config.yaml
d_model: 320
n_head: 8
head_dim: 64
vocab_size: 8192
norm_eps: 1e-06
attn_scale: 0.125
tie_embeddings: true
init: "normal"
init_std_qkv: 0.0245
grad_clip: 1.0
batch_tokens: [65536, 131072, 196608]
train_tokens: 797000000
steps: 6286
dataset: "wikipedia_en"
Each number is 128 + 24 x the weight over the matrix's rms, rounded and kept within 0 to 255. Layers, rows and columns count from 0.

# layer 2 MLP up, 1280x320, rms 0.0938, rows 513-559, columns 160-191
[[ 92 159 150 106 107 126 140 146  99 119 131  89 183  89 129 128 128 107 142 135 133 145 168  80  64 117 139  90 123 124 147  94]
 [130 143 127  93 115 148  54  97 126 118 156 155 118 109 179 152  91 101 121 119 102 117 134 124 155  99 112 127  69  94 180  97]
 [101 111 113 129 117 161 124 110  89 146 146 128 133 117 113  95 130 110 145 111 152 147 100 150 143 146 111 155 152 132 119 120]
 [161  91 114 132 114 104 141 115 139 126 147 131 156 114  95  90 127 134 139 176 123 129 155 186 147 131 107  98 176 141 152 119]
 [202 161 154  98 105  97  74 158 159  96 121  87  93 152 124 120  96 142 132 193 123 123  99 113 106 135  88 130  56 140 107 111]
 [186 148 144 125 137 122 142 132 139 182 145 123 103  81 130 129 104 163 112 100 144 164 106 113 115 185 147 102 105 131  97 139]
 [138 126 156 132 165  93 134 104 123 160 107  93 151 138 151 139 128 140 145 120 119 135 148 137 138 122 141 138 123 132 110  96]
 [131 143 195 125  87 107 153 121 121 139 124 175 140 135 123 132 132 130 127 107 143 132 166 122  91 124 158 156 126 160 106 137]
 [145  64 113 114  96 122 108 137 146 110 112 107 117 159 101 156 160  89 163 147  90  94 104 131 109 106 122 145 154 128 127 108]
 [150  97 142 136 166 143 108 141 106 135 195 112 128 102 155 132 155 161 132 175 143 118 117 140 149 114 140 168 101 154 114 166]
 [151  89 123 113  94 145 121 139  75 111 147 156 143  98 114  94 127 138 163 138 136  94 127 121 119 140 155 118 120 138 160 142]
 [144 141 155 120  92 197 100  85 119 149 133 136 129 147 104 156 137  94  67 194 135 105  72  83 138 117 120 144  78 111 110 149]
 [106 115 139 133  75 123  93 143 170 106  82 113 129 134 107 117 121 106 143 154 102 106 146 134 143 152 140 161 135 165 107 126]
 [ 98 124 167 143 137 131 106 101 136 148 152 128  75 128 138 103 155 118  99 144 132 144  91 112  90 106 110 134 108 109 169 104]
 [171 185  98 161 111 180 154 121 141 163 136 113 143 126 116 140 157 109 153 131 107 133 123 134 168 122 196 176 141  91 133 133]
 [169 135 120 152 150  87 104 115 134 110 151 114 139 118 156  96 172  58 177 167 164 119 103  95 143 147 131 124 107 141 112 157]
 [133 114 140 155 160 138 136 104 107 128 156 132 144 148 108 138 150 106  98 152  84 158  76  96 117 125 141 147 173 101 111 108]
 [105 106 119 128 160 128  87  96 142 138  89 144 139 133 169 125  97 148 107 122 108 119 164 166  72 127 115 155 130 100 100 112]
 [148 141 138 127 113  87 149 125  77 139 133 100 123 157 117 138 142 124 157 176 107 131 139 122 120 123 123 124 164 138 119 132]
 [145 139 119 172 142 115 101 137 114 168 137 122 132 144 144 129 157 155 105 118 146 128 131 130 151 156 105 148 164 156 120 145]
 [106 155 130 128 107 111 116 153 112 140 141 100 184 105 133 134 140 102  97 158  99 153 123 104 142 123  97 133 119 103 107 133]
 [129 126 137 124 131 134 143 127 108 124 170 161 109 188 149  63 137 152 157  97 147 158 143 108 101 123 126  96  78  84 121 115]
 [154 120 143 104  83 177 133 125 191 131  97 136 141 164 141 128 115 129 155  98 146 105  99 102 138 124 137  93 105 151 154 114]
 [147 112 199 144 127 165 143 151  90  92 122  96 148 159 127 127 169 114 147 126 117 151 101 110 135 137 104 184 158 141  92 101]
 [126 124 160 187  96 135 128 108 161 129 120 102 137 129 122 110  85 119 126 122 113 140 121 158 118 147 143 148  92 113 145 177]
 [140 109 171 120 117 118 129 145  99 131 118 137 157 116 140 164 145  88 124 116 122 184 111 136 131 127 131 102 117 140  91  87]
 [119 142 151 123 122 174 138 128 109 128 112 101 128 163 143 113 101 153 115 107 101 149 124 128 162 144 137 146 123 163 144 116]
 [118 147 141 134 149 122 150 145 133 167 113 131  94 103  83 115 142 133 127 138 106  80  87 181  94 128 132 140 153 134 100 152]
 [142 108 123 116 145 130 112  88 138  98 168 123 140 188 141 122 139  96 154 153 157 110 114 140 144 126 136 139 128 128 148 143]
 [130 142 140 111 115 196 113 111 112 145 142 130 128 120 158 140 111 104 170 138 157 138 135 117 134 114 121 157  93 107 132 137]
 [120 146 122 136 127  96 154 130 146 135 126 116 101 161 142 144 111  86 107 171 109 138 139  90 117 163 114 106 145 145 109 104]
 [119 113 115 120  89  92 121  91  69  86 140  57 200 159 137 139 141 175 107 112 118 124 108 113 159 146 148 145 164 151 184 178]
 [114 128 142 104 126 147 155 134 121  92 111 129 115 105 130 136 196 115 102 162 130 119 139 161 101 177 137 133 156 129 117 151]
 [119 107 168  94 127 130 129 120 120 132 158 172 135 102  76 125 118 144 137 113 125 132 131 145 178 159 140 122 127 108 124 132]
 [ 43 220 117 139 107 137 120 139 130 113 141 123 158 138 112 106 168 116  80  95 120 169 103 111 120 157 147 111 133 170 141 128]
 [108 111 154 126 150 112 135 121 140 130 116 111 138 106 105 102 122 148 104 134 141  92 117 143  99 141 147 124  87  71 112 124]
 [ 94 137 133 146 108 149 112 152 112 128 114 151 140 151 113 109 126 108 105 108 133 168 160 100 127 127  89 123 109 170 150 110]
 [109 128  99 130 104 143 138 118 109  95 122 127 136 113 153 162 138 145 134 163 116 129 124 121 143 122 125 118 135 123 143 121]
 [113 136  92 100  88 131 148 101 138 154 149 119 118 125 121 162 139 119 150 114 146 126 124 103 109 100 138 116 146 139 141 158]
 [155 133 149 115 141 164  90 102 123 125 117 146 172 157 108 139 159 137 140 147 102 111 133 110 142 100 131 125  58  96 119 123]
 [109 110  89 152 141 135 123 192 134 102 111 123 122 166 123 130  89 135 155 134 129 157 136 122 132 177 140 146 139 137 100 143]
 [126 120 174 112 151 114 143  65 112 116 138 175  98 136 117 149 165 147 151 129  95 178 125 141 132 168  93 109 147 122 141 110]
 [129 115 127 105 143 150 140  91 130 134 148 137 163 153 120 134 166 143 157 106  97 121 122 119 152 133  97 119 147 135 131 168]
 [111 147 108 132 113 143 135 119  83 160 144 129 157 142 117 127 139 133 117 120 124 115 144 123 135 120 107 128 124 142 125 151]
 [140 133  96 110 104 105 156 152 132 125 108 139 121 115 125 135 157 141 140 169 120 121  94  93 120 104 107 124 107 140 134  91]
 [152  99 119 105 103 108 147 157 168 132 110 114 146 121 177  88 181  92  84 119  99 116  95 137 123 144 163 177 113 135 126 147]
 [115 142 169 142 134 133 139  91 114  91 136 160 144 139 126 135 109 131 123 168 127 108 175 136  92  78 115 115 123 163 153 111]]
# layer 2 MLP down (transposed), 1280x320, rms 0.0449, rows 513-558, columns 160-191
[[126 153 153 138 130  90 160 146  87 161 104 135 110 146 146 103 103 152 152 144 129 136 115  84 115 118  85 137 141 129 125  97]
 [ 81 120 138 168 141 159 118 179 142 112 165  98 126  84 119 117  83  98 109 129 136 159 147 155 121 121 154 136 154 102 128 152]
 [133 138 142 111 125 125 128 140 135  82 132 156 111 118  97 152 104 164  80 153  92 104 146 140 140 126 165 109  67 114  96 132]
 [ 98  91 128 139  75  95 107 123 138  96 122  98 125 152 157  82 120 119 158 156  91 136 141 145 120 158 157 126 102 141 145  89]
 [134 163 128 111 136  82 127 103 101 186 150 100 109  88 107 121 126 143 178  80 144 136 132 114 117  95 105 136 159 116  98  82]
 [135 139 135 165  79 170 107 117 156  99 110 146 168 147 112 124 135 133 110 131 162 120 150 129 158 129 139 121 156 146 145 102]
 [105 107  71 106 140 164 173 150  81 131 145  93 140 105 148 135 116  72  99 114 138 118 136 130 133 137 114  68 143 134 147 100]
 [142 154 106 123 105 150  95 107 142 138 128 130  99 156 117 121  98 139 106 120 146 170 133 124 149  90 161 121  97 128 140 117]
 [125 123 159 123  97  52 138 117 112 134  69 120 153  85 123  89 112 113 116 119 136 157 161 160 146 131 147 107 134 109 130 119]
 [105 129 132 152 125  92  95  95 143 163 148 123 137 145 101 124 160 144 124 112 122 137 110  95 120 144 161 141 167 108 131 142]
 [114 123 146 120 143 143 115 182 124 167 156 108 120 114 100 133 168 139 133 147 125 124  93 131 131 123 117 138 117 101 141 143]
 [108 153 112 105  87 135 107  96 117 118 152 124  96 115 144 126 119 129 145 156 201 160 132  69 137 137 149 122 144 122 121  91]
 [130 167 151 145 105  86 137  82 146 166  67  94  89  93 150  99 109 104  91 126 114 128 144  94 127  78 184 129 110 136 101 108]
 [107 103 116 122 152 130 169 104 132 146 103 127 165 143 129 155 135 120 126 111 142  90 148 154 116 131 147  90 152 157  73 146]
 [154 166 142 155 133 115  80 104 123 162 109 128 144 137 167 137 140 137 111 115  82 106  97 144 130 161 173 137 145 155 152 107]
 [169  79 102 172 139 139 155 153 187 140 150 146 136 113 128 141 147 101 109 145  94 126  85 148 131 126 108  70  50 119 122 165]
 [104  84 110 122 116 113 154 165 147 115 134 145 130 108 137 115 102  76 141 126 143  84 166 134 128  93 144 124 127 132 134 157]
 [127 144 147 148 152  92 128 116 106 108 121 104 143 112 129 145 117 132 126 166  95 113 142 111  71 121 133 129 120 136  79 119]
 [141 151 143 143  97 130 139 144 129 151 166 158  98 117  65 125 110 127 141 130 130 113  93 128  93  93 117 162 125 126  98 120]
 [124 119 135  55 148 122 141  88 160 116 120 101 113 132 153 145 113 134  98 119 112 103 107  82 155  85 137 133  85  92 150 128]
 [139 107 165 126 151 103 138 128  99 121 167 113 129 159 130 113 139 170  72 129 145 143 153 135 124  99 129 119 151 165 109 148]
 [172 125 103 156 158 125  85 149 151 102 160 122  88 121 132 166 119 107  96 111 163  91 160 137 127 148 106 174 105 143 128 146]
 [122 152 126 132 135 118 162 150 126 132 114 128 108 159 122 114 126  96 139 116 118 111 155 120 157 104  86 148 129 160 121 129]
 [198 113 191 148 124 161 144 178 137  96  92 188 108 162  98  80 152 167 108 130 137 121  94 127 145 135 121 131 115 132 133 129]
 [130 103 119 186 191 134 113 147 109 140 143 113 126 126 126 103  85 161 131 100  82 141  97 140 107 131 166 170 161 150 142 140]
 [131 129 117 117 130 110 156 157 139 125 114 112 133 171 140 124 101 151 125 102 122 152 148 110 135 157 177 137 129 111 150 153]
 [126 135 109 161 147 101 128 162 137 132 142 120  96 112 126 114 129 126 121 127 105 107 127 127 119 130 109 112 107 140 124 102]
 [143 115 154 192 106 107 142 120 132 108 138 149 126 148 121 135 124 145 110 139  74 116 161 143 181 115  81  97 125 106 130 132]
 [129 112 113 184 110 156  69 139 148 127 157 115 119 115 147 171 132 127 133 160 149 173 184 116 121 120  97 172 157 136  94 116]
 [117 131 146 152 175  62 156 113 114 121 134 131 131  86 154 135 139 125 131 118 144 116 165 111 137 141 142 110 138 140 120 133]
 [123 147  75 140 125  97 123 140 109 131 112  76 103 135 125  77 112  93 162 109 157 170 122 144 145  93 123 131 112  72 134 151]
 [145 117 110 156 154 116 116 134 162 102 118 129 118 176 104 136 153  99 131 111  72 115 134 156 159 148 128 159  76 132 110 152]
 [158 161 123 138 112 158 156 118 121 124 164  98 131 116 154 113 141 121 140 148 183 134 144 109 135 141  95  96 156 108 133 150]
 [138 103 155 128 172  96 162 105 162 133 143 118 141  90 108  89 142 114  83 133 155 137 143 131 153 134 105 129 143 135 151 138]
 [ 87 108 129 152 153 129 148 159 120 159  96 166  73  99  94 144  87 126 129 114 140 124  97 133 148 106 147 112 157 103 114  72]
 [142 175 117 129 118 104 110 137 135 131 106 161 114 127 109 163 140 115 130 127 112 162 158 139 128 132 164  97 109 132 140 134]
 [ 71 160 115 167 135 154 130  95 106 128 104 115 140 104 106 120 147 144 133 111 127 159 110 158  89 132  64 133 176 103  87 135]
 [150 171  94 217 176 197 147 151  64 146 207  95 122 134  90  76  91  94 118  88 134 162 127 136  95 123 100 123 158 130 102 127]
 [116 103 157  96 102 117 147 119 166 150 158 145  87 108 143  90 139 122 100 110 136 128 132 134 117  97 112 122 120 157 108 112]
 [152 138 129  92 134 147 132 120 129 167 129 117 132 141 148 130 147 112 133 157 102 177  87  95 145 147 101 133 145 154 164 158]
 [155 114 143 114  98 104 168 150  92 124 130 133 107  89 143 147 157 129 109 116 107  91 114 130 126 102 102 103 137 140 158  78]
 [159 133 178 152 106 143 115 130  94 128 121 131 169 124 153 140 128 118  86 138  95 130 124 149 142 176 173  96 132 130 123 124]
 [138 144 117 157 119 128 151 142 149 137 130 119 128 121 127 132 121 125 121 134 144 119 123 164 169 107  98 110 117 142 128  96]
 [113 137  78 129 133 103 129 155 156 129 159 111 111 125 143 140 135  79 119 168 132 148 162 119 154 126 125 118 108 129 143 116]
 [107 110 156 115 139 189 119 137  83 115 101 106 119 122 139  99 160 117 108 108  98 136 100 157 171 152 154  83 123 105 112 113]
 [124 120 166  80 152 127 159  76 112 123 154  99 182 160 137 120 159  95 147 146 122 118 133 127 124 163 152 123 120 146 141 170]]